{"n_layer": 9, "d_model": 128, "n_head": 2, "n_kv_head": 2, "head_dim": 64, "d_mlp": 512, "vocab_size": 8192, "activation": "tanh_gelu", "norm": "rmsnorm", "norm_place": "pre", "norm_eps": 1e-05, "positions": "rope", "rope_base": 10000.0, "rope_fraction": 1.0, "qk_norm": false, "attn_scale": 0.125, "bias": "none", "tie_embeddings": false, "parallel_block": false, "init": "normal", "init_std_qkv": 0.045, "init_std_o": 0.0558, "init_std_up": 0.0643, "init_std_down": 0.0643, "optimizer": "soap_variant", "lr": 0.00828, "weight_decay": 0.0, "lr_head": 0.00894, "grad_clip": 1.0, "warmup_steps": 200, "schedule": "wsd", "decay_fraction": 1.0, "decay_shape": "sqrt", "final_lr_fraction": 0.0, "batch_tokens": 32768, "seq_len": 128, "doc_mask": true, "train_tokens": 91510000, "steps": 2793, "dataset": "wikipedia_en"}
Each number is 500 + 50 x the weight over its row's rms, rounded and kept within 0 to 999. Layers, rows and columns count from 0. Numbers have three digits each. The size before them is the row's rms in percent of the matrix's.

# layer 3 MLP down (transposed), 512x128, rms 0.0642, rows 22-76, columns 0-127
079:531527453540526438416482529532552404550511408477489566444490446510440501415464565484509469533493533470486448485529481508523479494458519462547564490595497433563533512476470499514514563433518514379577546450425535535509538426419451507553521478542518491513520494477496523528480627504509601448413545497385537525504445556538587431438329479472432544460438446537448529521577521548496434526472
105:447447546564573493442526546456464585593527523501483566532463492536534451496526482409367487575471433523468529499489516529484523506558521511456514509549504535533434500538467436471469462541507573588468434548493518513545475524515502558497487396386454476486586459507345586422494537548450513462541434432448450535558483556431508490536437444593447468483504600491493517556491579585494563526557
092:539563397446564476536476513498440532501571441549583581518507498453489437575463497464394516527528508476575545460486509451496521433519469569471527569540528515474572547462417417497431530425476558473483479422475476528437503582538446470485447500445595533550438566407451520509470568530535453548499513453546506490501497475483504501602568480539497338487538627469541415510450504521533456470415
089:527508525479526472590519545420492454429526483459560506535472563504517451529536492408366440588463511512535559454487495545471459540522522455410516420513461503583490563507580457529504475500450520440407489502517526478570512543419501482536478406483488414482570493544467435556449487444394486485490505550429566603515412557474513477472473391583561482594498487454447488556569602491486551485423
114:482552523412551468474553481459522463535475583577494581490426518476493477458576526537495562563563482561503441427451539460511482607563529464474512504457456451412465457483427592440554501545580538553502527526521449531565457541445480471534539507492490538506463484477562419576540392427502407441502476489501539537423516503542476459439535441454514635499449474646525561577466522484467529582542
088:479548422606565538505504561579482541464547504538474469537605444528484503544581401531414518685481488472589517559397523510517499467634549520469488476479552510442499462575502492537475464502499475455422469499471499497494512437503557450536494507484569512498503556441536480533484439453486446648477462502517516533543485504406484531443430490466606507481470485566528437433414476504506519430503
084:526468488474408445551457486584620505422615411489430511490566498483527443448550586570509508438502474463564535426518554597525570539431505545535632479435497499523474549545485549399460544520544520521448444533528485478561523459403440528457560535554428437534497494560505474504473480553521510512491466471351505563490468520496440455556530487573463476504462599491511472559472517525435496436495
095:442376478465536516420545448454631410414477391421486580485480459469418551527550486485582492503507463459490521451494425514424526533501559530439571570495370509486551478575529471496513569593423439537510498431581521464508522443507448568442487550520468525498536426509579493417436531460566591489545551481512466462450528504521491497529515502534455455571525499544596490444541485490537504520471
104:467485459514476487490434427531521555521484495594436482570548551500471465499419469455516473492442438518628573449476509477464487444449537462360516439474453404473439512484581507482524456586468541469509561492477508586455433547545500540479512553539481534488525600452476454547369444501478477570497576436532517528573460580460516494399565485431530574516421532501520595571482522527527478431437
107:468490414491470509512470464424540620394595445534603444469494497493449524532476546511536502444563425527514433507534458494541542452550525538463563542522460434452523482549428576469534457501416502596519543458464549524564536449531519431524406537514434555563470505345518498558446385551404503533422505523504570484564482528468465524534421506491478586546498497532475487496520468453472499595543
086:525482545512479540517506379561418576476503513513452409484483520488520511475540542457517543589485527444528529513482501488457526555551535418533517463541482577425481464431562389554508428513375456519490564489489533534586479472509416466424461468484399530552542497487470516557457450450522486565559524502584586577500579550432435502429517490462392455456485451602559492570562524450506432436472
093:584526566469482550408448473476428479505531461486465546489508467519443606539509480459526541554484504487573549487540540507521468469592504562530567548429521508529524512503430538545443546520519430357395515508484415549553574534485524555465496498457489471401421437380416493464536557434531531532515484391575465494496558515386500485497564461545487514529531400561556497521420526539496471516590
092:478604519461504465482493644609487560462559496446464470479556446468523505509469492465489490469505465597480505480451618455527578522451434435453459484494430519371482411489467407510520524534498432598546584508474500501561501587403458505512511437511503437478475561521542557392553513508527466484539477505432493436504410513498561487513491556510442420521457478619461481491472520600482443505504
102:518464422536515421523467512457468519574478507484502488546487561560424404554448566498498502564504480548493576513478516520548554416570566506555444484548523502418520510452484616449569435476463612415480561494493543550458479526498465495536439421498559481492498577488482518479450513571528486498538512507454480523529483480511438397508370557408543596516502360487452382446517470410456546509510
107:407489488566508602434449604497568510490535395582566562447451474600572471518543478507492442506489424464510470469536466567526547550484468537516583553509510449433514471544540454494559564471406515573511596520552483532529441517491538585494453497513521545530406519502475504474442512606537520439610551375549560461456449529547535457563493570517490498458510498480469490418453547482462564465433
100:485539540477472532480546429467468446533439542480462526578486485514568534449458450458435550463438486485539529464451582537544483457473484509461536470532395468568448547561580409457466545426491517483400490395593527628412535496472543513550544509443429526553534475522512440489501503408500528582579457430478487619501472533558475487454581491543457465434602407524491508523513504430549519522422
096:461561517478465565451585461469530513503460598456499493484535468503471354518523517434510554468520479511505456455509500521499506524475378571438539411432481534552520409538632527395509436464481474424444582474592526553423504500463436553486533498547527519498567493470564464483419489573535449505468507551557423474467498436477509512432536588584418555494490545609516457500531487478520524599476
107:484465492539433465427463436490493533527434599476547517654524450570484584521486470503418482523515445458475590459537488511567528449428475522512542551461474534507491449490398537594536440481524511520518499613551549498622567476501467459437404534460459564369499478547473477441538488509552507461529532520485547487516485564460523465502523563572560438608459565471583603485552521496479514490537
109:451585529463576537479513417491478347414443472484539483433531547436475511506558429553396459512494554533472487409521452506444538455595606468451474467502439460490503506414592556456502537546510498562560599407587532514478504565377505490531530506475562455543513472551431527490497523464503536520510536449567489440455499491454546572552514548407619463488486504431512498497498515497499528521564
094:481514534514435443460567561552521426470557599504457427576480567465518490458375501519492486474431433501565508576538461637483444379459521474569528448428438489536464461464595540557508562509402523486506508471459508496546537519456537472477453472576568566512488480535594476564411426490459517474575461481492508550407489549523519480515523380492467480509437562479486515448479431527435475572489
112:562489525429496515482471600571549510471514573379503489442470483487562497479530420521497476428488492412449508535439618518608573482464515514506434606519522533438562468453526567546503399514454562486492455604536519494454483447482489523498560530543507481406519449458512530508482569525525521544533462529562470498500523427394545457396514541424599477469561507488404540514408601482492445518500
105:525603446501438451597445559481540519493499409469458539463490460535422512550442533429586467495484488567512544575490439526494595557540521454422514518512557556494546484445453470591573583500531430349501432557422553483533544508483510447500546508515404439492467547482525481540474468487436521514466441460441418498499507466469464464488492521571456436407595452543489566458516513542398475414510
103:466505536512446469605401420554521434405529543522624490582464452496469485459546440476633434545514562579435450363477517536545482578436443486499524534503536483505544500465532483514517476578434502527590513533499440517505425589487425548534492482536513468525458518376488454527526508538433509531515522456480517522520481518567491532452520526600405503546571588545514420471524463508476538473560
099:542492516479498448455523516387470498406472509423564477545524402595554492563586502494483596465476530441532558435374528477522550464548496507557519483459505431424526549490485504470557563476444464481616499495572519593498424453525499547539458558588566513457487502546436558454480525575467539525494471490477577484571526469416501470468495446430515511519467409459550440616598513454503476428482
099:499521569464465475561565536482538522493501427634487496417495535562475558446522458465418496542536507418379564505481550528477464484457450539457443529449503496520499515429409521527492481459532521500405517455591460589456475502411466440438475559440611447537473490531619414524508505483511465438423472467477537587533532474418447519508484531419520571428516476541474616517532544473565486564505
113:494521469536576561441508507513402565624523542549541540561564549459412457580572498484483592473582498483486497461530526436512575449485455457504553489524558495497491469491567465528536487490435484453475534491565497442515558496563574490504409526546382528569482561517579625521595495550480446513480454544499536510539542457489528552507532448463496572512448537571519516520452495578537615440633
095:434533504555340422539495482516367541526629506540492517395568544541485536546536492415479504499475462463460493585515512457448505468450495448430571486560471516538545515548457428478478441447458486517550553507493459522513458567474484420553434525504543578515551487555474469417423537434547472508469549550449608519487544409430478540424458558560473477621506443536514540460513543533512473504507
096:472516470555567475525505531475493520452488522460518550469501470545467575513395552518495538463527453515500522530570479459455454593527475450552579476359507493464414418476403452614514528498553606508495544513519530505483616541472479595489538425506531522514527453579498520536463589530453515401432395496530513465515530538518557497511478493480544397476513475543641603477525479398473531455503
102:488456471540397494468615431570456571506509416531582539487490426472426461498511463475515449572433504468482545567571492443542533557596451497559492583374576534504550439537477511443447473478477432512551555494537478454440561498550613534491551547496468587515440541560493416528488469430470406471529453494600600418510529581532519519516492427526499564517476486485495477465509483450513463441473
103:468430516462523459507553440591558462467564556475479494603505505477427520446411553487408558522609504501519444525481472503503580438491478586471495402519470489555447511437423512501499495524529476431553537494394476505482448379521562454543480561449447572438477526576516461602507582516518552502515592549589535509532533417536433525544470531469550425453559501561461466442534455542419459508532
096:467487544554490561459449568591441453537590510476540534514490472464557496538413497544572498446510550452478524465531547521545499473487521521555588561509549420505592519491591541504487482489504439529496599527478425551525543574538485519467373529498471506508643467462455478500584515451405556440468491515427504496412582517545505512443445480654536523499496584564479379455525465494519489484467
124:594500529421485448504484540524600486482487458594534510416510455399429435497419522446466523556445500539443446449555545436490560487472514461500450507382561487471525503503470531426441567478501461525516510548532431432525453450443490497471543530548537407477490492374534547475516530525434583488445547507492445382504428512427527573603460437425523593486457460510503493540586539515505514568445
101:515424511509489504538523457499595480492511523499502542430495498496574525542481500469569600512417498537539496425455544567482537572549481553385530496507498511534563425604503517442502445470431551468477436528609546548446480602555472410472470546484515408467482529436431469498603531565399412505461431568429475543570449540469571519441469506562505563531539457550514520398463498489450570534509
115:485548446409511597504457515472497523519502504457416499516539459523538567520488544560509547449438485397543496560510552409446431443467548453491499491537493533536412493462450520536505476546549509554614437586629443449499548555529520518537425505479468520513397535523554411435447525484537498542564492569513467585544556607498483534573584490586421466508404466549494564557503473530491499572446
111:477468503517503443518590482527454419575476435522484594477522465530510589459498488583491552458553450489424482491565528479525556559540532466489557534509407482403519541548518591421394507500447577558426483400427495472458496522438470548427465517470461472561473504497463572441502585547456485461512534522513538580528501484470383433497425523557501547350550581569470467532551516474524556463522
091:437419446518486519527451494576513418557581439441526510479538444504445559507393447480564452447494519532515518441537477550568515508488537550602443450443560522502470384506496502468511466441501499505439500557501445524445487462482543490446488477603553463507467399543515550526459386479541483595512557469450511518596419470558544485537421509393557622517540501438551531547475482503453476450607
107:571396562502542463586608531518484525425550455476544511447459429515582441439480581442469506585458546535452520475545445497477526461560475556468404478498420654462463526510430516561569477563462499410496460558469525408510491535471481515477382522518524427508566470516438484529434523609423514565504493406495496485533521475485509554556511550491439587454458480499527478498437539483513446461520
106:430430494453512534543449498442564478543390517447510513597454456522488506479560505496473482429478544562473419523581484495510423496551562490613476495384489486559556535460584499492497500438552433469428501504482563497456550420585415516465462634514569438569489462460495505540465551552537569553563488465482530445569522442547467496504483469400575470514482558483404510527480550442584516554437
094:508447442504425465478565466467545464497444461446494480465458412498538468617556575484541533534495541591448461448562473459557601470475510534487551460443431546490494437469455508497554467493534502492571510580521445566471448489542552516565400488500536583551526514474518500452427537527575513430477459465613583573523546489537537492434428483452423482540450527593500457590445529476526437357454
097:480464450502516572491536564452446545492405475562563597533564425457555589482567648464571519491539470515387539468470446541440464448530529537517466494535444367427503463517545464363532486498444506509448494630524455473442529531544468480591474517516554494491509462506482517471512443447474465482516503464587445490542449534556460457443491524529426627567558480514541529477506536535484460495515
098:537398599526522505494478421579591522547500544510510458587507474451552529478558531510591507444483526497577497378550465501466542612419455529541608519448471546488445500497464468499497472497493452566541477587540497566520503484461490469448448436554436543448548453518617554403436514576517509549545516462426460495506533471556463470499450520562477475521441601448504450449419571524441460534423
103:478510398442511552486448477473501476549441439523516502463502512512506460580526498522518498452450430456481439527538433462462445549512537527559541431511538489545484501553531534534496438482542538622490358427575453495492492447570580488465461474482456502586513468406434483543503509497436528458405613536606579502437487479426451475371483468439510446569530528448472446478530523534500397400548
100:471553488647512452477456538575471517553563511609427521455487457524441509532590450562541539489545496527581439504520448557395533505515548540533527460506554408488474481506440539465478461437538545461450511460490588504447520399454495470416555351484541538562549467536408476502560507564495478496441485530555583600469476483556520464398442445462488513505463540514405527465481453511476461471462
107:499504449485450470566556439564534471467466494469482498523541415501509518543509464507536589439538528570468518500455433550583458494511533554412550498537481428444499428490403498518486436548561493501539449450565446550565498527494543484503482485454478472481499535510397410523579500500441425512419543396541445484462556382626569557560459483563521530577522562487389474481631452513516490419504
093:517531424519558347479487522490443567431480490425527494482413472588542504515445507505567578495473499488472478493499558430418502483535596591453440558486498563502438489505516523422495566479498524563474427451432569514485541489479453467583548476560483485585496520541565534418416599378499548418475472447467500504494449454551578554458447434515437545488541504443539490563525421560482480544554
088:443512620514420465474532501560473505544535471480488547546492390465536594556530410570477519478463596501488473513471554532487515526502483604454591547505506445577525398500536480499495493531502499482556581523456495497477525492557503526491579551433460514507459567601465405543567543494504532521501538397367473573427519546512492390539501519509468509574470591444525517572393521442533520566531
094:462513498504475464521510483559527482484515561540489490456448477516544555465521473513482519508510432484524408560373539616462454487536449553435489509456506508472521497544402517518485543533391455456600509506522469492494539527459530571459572518599431473398526459403595493435504478579531447525322546481520536556527521485530482449518520385588458518362455511474546543448554482507512461533484
094:483449570561639448595572489480480491569526545463510550512429476408494522529432500575514451468482516471372492467574523513504573529504484468499531439549440473485459511493515573506440479514458468535465510442548569585505441378444460487470405460446433479597507591487525532510494434518524490568461453594475492467490489463508516504545552475484524469444647487394588462457426527519469531494502
108:479428533422509574420521495522573487500423523614514518521481521408540546494497531438483513450516448631494573513476427453433500435535602482532464482474418443585504402509512483488500501540453548446556456516508494535536480493441475540472428466442508591563442587552468511572509476446563454456479548482581539538458452503520512520465454564391437444495513450380501400513442464477560545514544
108:380473558539505389496545539496392422493522514515528511547496579462490466492542494494457475562532468587581501478477449396501535525548558459545463479402451560415551484508468546458532538515496563506441475438557541540523474526441525450464521597497536500531423475517508565499541476606484454565576453415499651550459457601521457523596503532460439513478417527518474451452480514482440505491573
098:459540631487508434426451552484473521587507512452536650483553431520517538453506489513578525557517518503470564540446480532567469454499514454384524487542446525569457542545530415522501452518504470526493566510445489478506534453433588516499428505539464535562493521504579470444514448504552504513571387503451462474451515437492503576534566554513549438429528427412457448662558496508543543519543
089:497466530457530388555466498481618514481468464522516530552496508476513475493472469483522572549560568516558462590488504581628526493519551555522526563485434537531506454452491478472429514489476525508527587549383500463472524502499444502448490553443526475413561492412473542534407496511498624517480459527426479486597561374624424438520511512508618505599488517441569484471489468465467512508465
097:500527477514519603452579483533558566421361459452457528573510437475545503561518567503493581555484496421437489452426547496485530438473584447515522408442510596522565508515508558465544491508468460507518468526477431595567438517506615457440515459486411554493488507502424412479401499484510472485474446449417558549466505427535524505442508642550449552542457472492511558473557531526491513466488
109:560457468521504533511453494476461629514455415377487550500461468453561516491492492487509544419525475512511503563487498534419497560537505554538542431524538502458466520415495447581549508384533539560518459481537473441361529473521481541494489501475524481550597558605439524481511528527520501570470502466619466476469591515549524482478393590551498407491448503595515500423482457623488438507514
117:473466460441386436547500429440488580464527508425450506528538464530448474451466532500518523447519472402451518415493508559422494475410505495460519470532425532481520537564537511562527527520499516458451505421461377414475582451405495435485442480591515597622481530463584435531477439510450486542519444483551482482480493531445495455498497543444560558500516550564493559667538457487522452486520
# layer 3 MLP up, 512x128, rms 0.0644, rows 23-76, columns 0-127
106:470583491501534438495454536540511464514497491553461445442508512505476401497624504621566468578434541504496544535511504424497485542480538494590465532577491457481545493494511534505538502533577441495483409472463491583517498546450439526566477533542496571483497482425430487391578480456598538397512442519494541501511501397470454449504507468539513463408464526420599553575393507455444463403559
096:571523647402462509542563481537449499518600493476533475503531551464519538490512495447580526522501514482557422471489475516487463462465493520488545514454510530559584550477448521447548540523502494459465597491410502427418560508605455476534501495539477558507530451482592596556501453475559526464495478467412510447436528471504550522435488579457605356559566544452407450444538545462447569530457
088:541469539514429484519512476403500428588598537533502475532411425538565504419538415544487483487527482527487583438512488498526511500526497454407442527377475543426541484484439579489534534546488605537545512462540447457509474432423558429496592506452485466471495406580516469505457490527437588496426533489505611524487481492520449419489491499391480573546417503518551401522545465533488467568538
109:646567498545529494513505506518505476431489607511499436500448552451505508502476503492496529602438496409485503490428536528505465554513525449536474462465462554426473493487490513546499448567517508524490376585569534515473457504650517407476547534467448504519604505326458510536462454518541465504462529487438515566369528536533567515486544476479519465537537494521549414577584514509446539479446
095:588480572451441545417518507433536464477514592463584549444489487523516447506540472604551473509554562496531400540469578365450524465459472392469489504516611389484571503528503512455556597498512471539543518492499433624497489425425553507514446509514541456468558568494478616483447518427484562473459508645485558544526517568509484506489471514528555490456494491472536512534517501534529509527482
098:474475459502527542550506456495608507475473556498555506507463501461498409524491475476479533524496499548522579502501622445470543544538376498467461519573563539549474374531372480494538533563475562415533516493534552430448462449524509394463457486542505552474512564558525533475506408469554392559459570447554530588535552546479474436536525481459552435577489528618439506491528592480432496470468
103:462523428553509509519485525451455460484455445477487435441479470454434485543502484465468572395462464440565512467539467494512590526528401474529500543476519554587466600542496486606536485518462588476495461431607463508590541435498450444484386512430464420538410495422540433475551466428457489481498534554476525544469483511535518486435515448533505465406414520491498542477579417495451379578541
102:582476516512570542558438557526531517486424574519560507457520578511379525525514524468502469508502437495485491477432526457534510541490566550517482527564563494548541441449500420446512416460475577546511482513457569517499443543485524551420410549495533477490547531531498585498495441566518498516521435485444503529442546441445476359385540356509552478398601468504490507611458438474462566500540
109:478471481506577535451473504498551510486503402492415525503461507544423479510560503436472537537466503506551422494577521485483486537450513509444542493523497542596469470509561527481442555461480516360503543507389410452504452642528462507541514486504519489496625575564508450550519543502507447433502501490532462532450517604533503484560455441412453535378641526459411428489544504495576527517437
090:483558471541539460458512481366433500438450453526486530497442484540411458477530493539641476577515560535457505464460470439393441511494369532499470427506434517488545432527549508471473510609459432488517494484527506507562549599453558404525573489481526548489463502530551527525473523579482613597427526505468472427492490529519540438563441524450504578564512531499471504571540486511481419472588
099:587528528471451570546412478490501574548404461473519415535472542514496543449496552510507501522501512458510627477580545435526601515483532541495405632484515451467480497419473442573522532472572501511492501484505590383459483499537505523510579542471478495478499456442523514462551386465482441568550491542391501538436503542528502457476520617508539505484550573463512450551467630447506493582524
104:507378472490475544492449457392470506499508511424519540432571541547494581532488493526540480488535583466580484517516437486496456563515521524475492590560503412546518585391542576448426458474492397489469448403486458551461559507557400517572519535497483448563502453418530486463461435465552451548408440511439562568532494466509515542456460620461472490509539450429525546490539466431501589462509
104:422484397454432535517467571417573481432472523514463483495554577527467524549518481487560484509473529519483493423483448559472486538408517494548539521437520522575499509536570535435520441524440439571501484508428417545526539516465529457546566493466438572499567578475436490533561495487528451574573523500347371529431543410485520557471532575534465478548444422590496473420489502469491546432439
111:453443552509595529463488463545434509480468574553497524483440574545458437495463592432523608614564609460487459568534509564511528506574450544540519510579548543524473511420506523553504550598507556468508419422549400481603480486461531484530506447477542431484427494419429476512484467605499490552535557526589549530530497529437507500563473526515553517488465602478478517394531517498466494475439
095:566566390611545533519600517492557583503455566543446496446549432513440489499463469475547629518482461532463436460520493472485458540505418485479437538562540469415495409483506512469512551505535432547519548592508499556480485460458527569613448526503603488467471566457401584476575483505502517570460488496447459518492506564540541460482562542544473440467590558459569386505500495565500507513549
100:516599452515488483527454477515513481517529531525436419521468478502424439510515485480509467570418425449570458432446475504533461528483483414412519431373524488470541471507485425495486573527423402440460495554533561535510472548496565590516539472498456604504491522496452456522562444465578519532562584483491469488480395512605435525492470470534600525538481423579524476503503471510382457631478
116:508466525514426577490488484436493401528478430312560486463521496570505553505457520493471496530554538536478507503485490452537464543421497488471559540483580393506497586525471513602542528416539486479667351419441463519456468516476505484436486491469486523541502530520465484442448527478478515487531444631559457528474551510513506493540431554496409530516524466458479487419487525582559531520482
104:550479571468428467550412476506495525521435597438466517477478443433539508576475558509510513438502472532547481453521459521479448465481456540503569480481537606589463537578567472532511444501567447487499561517497470524441477518518485490523431544557475582640478450507510491476579531432528427507523470527405429588575460454537481482438527436558469399500400530448657462525493568537530475489557
108:516497446545499598529568477475581548535427512551414477464525447402446473473440539461434479536413535503598507546535472542408594495471483413524415462417576632552467482447363470514521440565478476499503518571519462508458414451486468466498539571529509545509459499551465466492552449603501442453535529496464549535524472521567494486511439459515467500598421466528495436513558487446539547559494
114:445631460531578438580579506520494472451482429477478511445479471503433555454512489510408510574448473583440591486502476458465573456503573561597443465512476469508508524410449375539469555482499560486507408557546474540477566441434533451478576462493534576503532486559392501475492438486511614499549504474587519533515452510470542468468446450401520513537532468567409500545464449514513524457508
103:451439479436519550429421453510618510501519479504473480446459464520527508451577563520604510477503368568550415455393505553472464491508487436591514513423459399479477474475546536643435553443445509503451463459461592549494488504513476548436487535513555479472493509508445594471508492538411458468476585499559615448495466446487549462427558519534506536572512521481487533472467456592520458506479
107:508533536491568586514435500487499463454535494466461495547410519566571504500386435530479486407527468459487519622518460492471459519534550541528524449460523499563534583554436426389473482539496418597505462535500423553636450426410438574497486515482546605500456518508370504456532541531480446560496462439451546480566549522495462563504503493543542447540532507492513538533559476538528553593546
103:428552492436555456521527544555501505475450587496482561443557466501524488559485544497503564478501491478467520587550546626653395540546554550560453544499475527498429480584450399400481543537569547432397543514433593503537459493526443537495464494502528527520552587559549533515498488439497574544494477457525457569400519504439536547518492518457540465443466482516542446585566501527457567444510
092:511481432473534454606434520539526506598549555505480467516582491442547545499533467522555453503517430496460591516554560450477440482524476456509508565485474526511400635464517515508536542592393402463521456529556418554564464479499487492427469434606528541510491558557555544551488518478478470498586523455493457484500544508441542456431454520434445451545589452468551434362494593513470528514508
103:557497458524452540483418441545517506501549513413484592552537572482523565431397551501522527453519519559469481477497540454466520573428394465557535445562421430559608458461510486444404564510453510586432513453615467509485457454464504483555438582515573571457509485513591647540556438484496553517456546511509564437493474511493495514475515538548528467465459534524528439511522483501504478418406
090:430466485452488538517555496526491555514529514468538530442451527500490547387430536516525477567512495545491470528390452531539477468473505492496448441461555390526481429602517600468554606531455537463467482526524563526527460590435506553468467499528394479436499502557472451494482488486535523455560550466580607483373484484498500512563450533476559611577431459445586438551534479599477566468564
100:615399527463394480541468439471484448464444442436556507461549538506432434548486493506411442455488488575466531400642525579515575533471429558453480481446513477504516562518519561511436423483537503492430492438483360565413441574498522569486540577496479494537475506541495438567431494482476506506507509509531503526509440502467563514457464472492547607509513487470457478453470533566491480624547
100:486497501488455518561480469521553481528524547520498509519470477380452451524520494412464479466470437471471511575458512499514467552454541499519520434532465512467389537562554501408459517551489516503522524539537517611485437556520542510499568516431508440421401518401582532511429565400551487421440604533563524464510535540423569486454519426615439514524496529418517396579488578517482447481398
093:394490541553448602570513606509350484511514456473447498511495453458545423480525514414456529442588432513446488470478538494559563381575511466484571511403455431530535515473514502535424489481441471558478438500485556520525581494441444470537530494431526530480483505538471554536473426562534465507498507501527568528466636513558535529519521454520490396484597523528443578472455528571530530435510
088:477509515532547486594586403498489529479454511514509493508514471548524496442547462453442535456422509519492580548502606369517496464513531485546521579491478446496595552446521529506490425522505513451519508551567476441482557502510464510500437462499564540563542535562517573413417437494493492542439573544467511566405369544445427433454551466455387569421564564460537542423481582479464505500462
128:468452468456593532457447487531483483465558499533418451508514451590564486496454491474465605517629555424428525448505514522492504542504524540493414521535503405567531486501429478517480528474554458477466517488462434489607441506524460478538478566515511438467598480504544458455488509397529525491496576579527560599511483417459488449516502542536357489453529582590590446478554510535537617457499
101:473612562465457507521536529542486524620514361563486410479510540483517441453508566556431498481533496561486485486507528449512538602536447433483489495437521493463542501509559517486537447554409524502477439568498503557514480509432496596595405512546549487418519556418450465428395502434481624467549548515502554495453571437457517472524469546526475412508563527514480422517432551490409502510523
104:455449485530445462509424522508525449467359521520551501472414364546497522538448464537504480567454528595451470547627492452468430516554551453535500481372471446586496541477516512476458498443497408466527411448539549542425419463484533560484459458405526501472552396520475497497475442501562502487510532505460546489521478439508495571524547513459543427549487518464472410539516501441428546601444
107:527474511460496494480445420502467455559439493504551560504463433545530494439441485477587509478544464507435461490483494534505440439508523459447558518452456460402465434563458539459536507500531461519525496502460404544570517477505551558530494546496510527648419563491563495557490507584524557461575515510476334510552525454434502448495379481507498585493549557560392423418487509542548613521555
096:486502524533559440460489492436558448485483512473534539561583519544458481452569448496566471485591438528444452491548475497448497390503454539460497536464523524462628514493532485543474515512563472438528391566491573595573529555519576473493514509486492624452505505515514592450439518505517420589520493482459517491417585504477460434491464379392401556535526507553496438471552480483553612514529
106:475595428546473572533476494500529442574419559567363469549508549457443554424454503546507491489464553499440439516534507549574514513433599483398526490395535455562429569506472492451522559510568538483550496433537456508518402569612538557509506397444578438445435552482495504479469492504505579421501495480517464448439462505426527502411484552447500510470565468481558513468463549436488491480505
109:355528453541546503480525459452484511517453389492465446405512468508480439470400538509488520440512573537512545480645570554526557484405599502532554577500489524442419494440440441500513500468537457544510443504427543553535517490536406518436507564421464578609536485424485526552479515536531511535548465410482496513428606474464540493489484512538495498500490595459463478531488404514459531438506
094:449516556483561470554518496473457510505466500496531402563460494491565446542444466492558436484500472561465515465542478539491507453494432515484454423489516492546508438547390559435486484476507421555530599441496510453550518589491522364424460433408418440526429530430488499481537499522504508560404574530523468620501598501481589502565514529591480541524541500560548568606396539518474491454510
094:498498404488379419564481444526440551573516453505444507511509462543525422543429559404458557541469513492441524529510479527526450568501517535501509561535459455496494535467478464451589565515436476595418596557521513503439530544493518532508424442457504431482501487543599429486424519560547495502498464539431422523430495455521431444487522413573437469457618522493414459409552605509501484528498
102:568538536497547564538556435461526549515510533468571439526441453532554549464505444433481488488529523500536535513518485522552506471461494579458543630442459505504549460495512478637477470490469576569475408502493472501568462440486373544517516415466410477541428514507414501513437540543592560496582449492563522467352375534504480473464525524414516476496434487402495488537457476498567478545529
103:556490491504485514449557520499463425424481435484438414546481609608501560404463544560506521543504518580547451469513446544526549506433433445501564569458541451484510470416509441498522424585539522499507576530476610478485484512451507537423460523533493507576475597529475520549465489495410473487515493567556542448468500478534475423479553435533393481483493547560555472470429507424584538647473
089:549483433437476510540464553466490463460475536526505549529383451520562468477519518626548505467487557546607525554444484525478466648435536590463477482467573481497423520445513375519477462521539537509442597431508516486500421483417522401509486551435501517501417523430535554554504483464493473575591535438502546527465559493504430525525533459477401524542473429572495541488509513571422533561473
104:512435496528531534446473519483536522573435536448537612542502447486574519496486600543534487505426432453545506449526474512465436543485583474551481508463500540471534510531505460510562565463460552506478480478443489455496587575527503446489447478451571596502517554423586559444533560475491535492581615355478570548478523439406526480403464531417480565483413511495501518433435546547492609475441
094:470522469480524585442513492450469466419499522452517412527480536601498445599562596469500523488521441575504558495513528536504497446632520546528486597487533504512448586490447446640598527560420545546583479457532493491525557494478560522458473499466460489552471531549505390499500476526520415460498468579467567528489413476481481582524584496395470545453492561556547463486452478400462485456513
088:454464519546426439436568496440485425483529508493588486465541521394462508474567532463490488523510492560560549586521458487498525463583562432577571572392500538522475471450531510502504563520445450500534514526429459511433550448548511533454475493498593396449388522458561501518449512426508498549423523566526492525476428561554530469422415551475583547425553477455480551493455535612390523473497
094:548563619468535472453417528511479476456446501409460440474364559585456486490530521502571429594507538536396486463582477460489454492528636455413471481511500519507459397534505490477521511480436452547563539559551529527601448528529468486477559470454484508474498529544484505536564534455516519521508538493507500427537472469435430548475550530454476536437635532572545574524476605498564541518466
089:495490485570460504479512468616398550432473574431565475431481543438462509525460629567505565448577486498416508442467488480515450469507516437505488553488452437502507430488508505478519505528363451436473504618446495469469497491455502517532506405462454556561536625561490471613401461491515501480527479453540539485494563469498522456518435523535532549469414570561468476506442555513578531403481
102:500473552653519550543472499468515496480503384496496487540507405459462550531574523494533511444487487437542459417478491379498441552483569566504459604549528427587480512466490461482500575524598457515529522473456455495518492531400500469489443464403493504571520512520442551479582445450559543494469543563423500514567482525545440461477415505430491601517424517492561527459508480512493604603443
091:439532493496500515438523476495489494465409442528492628502515563515593429426518554616532603505534497530451479440533442438535472585486427487496550530427527465503497538588510554514510555405478494508511471515498561432560495524486460504546478506443543529490590522576508563512552501435531584572383528498593452482618519484530533540590507461531530480458538535515485432523452498500377485612536
093:473577431496513537499475452480491572492502509467465497563530462498479526510444595524542561484553454505522509478517486489470506526510439490618519504467580430428535563570432491514505518405501569521532579394524455464543499518493507508497494540538472603493466495495411531473555440499485527415544494597511492460554478587542529508493574444382427520598513498545609509364440534631424555551533
100:487570435530588517386477512440477547539594450425485464518568502465487443449453524531477512569591405476546597606497552471429497513537499492428479458562477483520526549532554471463516502619491478485509395497509451548497483488411478448571495505540478497542551436518484524501480518486601549608469514489483489525445546439512486468552640532446555417419548497562475580489445575531501547551486
089:464416467466489415602524464473481534530490510483504586554438566502448456483526650537440542491510512494537501487515444456509379488477463581508535498498515377408464498582450535502567621445491453488393409539464552586425470442496452550556441563527504463509509473509431401529557554474485457541474491469513486575569466569460561514545514496516428446493525503536536502461497556469458485461419
106:485502457508486467550516444410442521495499435428452457418586507470499476532437493476517429400419487534573484603515553409443513468462501488574429450549454448539460498518605453388511454534524456464534534517504410468527468484513573537524528508459452562433517443425494497585450497495464571438427554429449453502478518582513503436501444473474509518555562507489514548453585466578652543470507
114:505397489525478482520554375519543415489462494509449456436470554543473491457390461518468453460482510554540552510514446479462463465485526610424450474457517531476505622507421546501497638562461444469543523569532497529512440446432545572486595597427479478464519559459498460506514495426493400435545451464478538487471548543525571563523549503582517437462455486557551558529457504430579502474434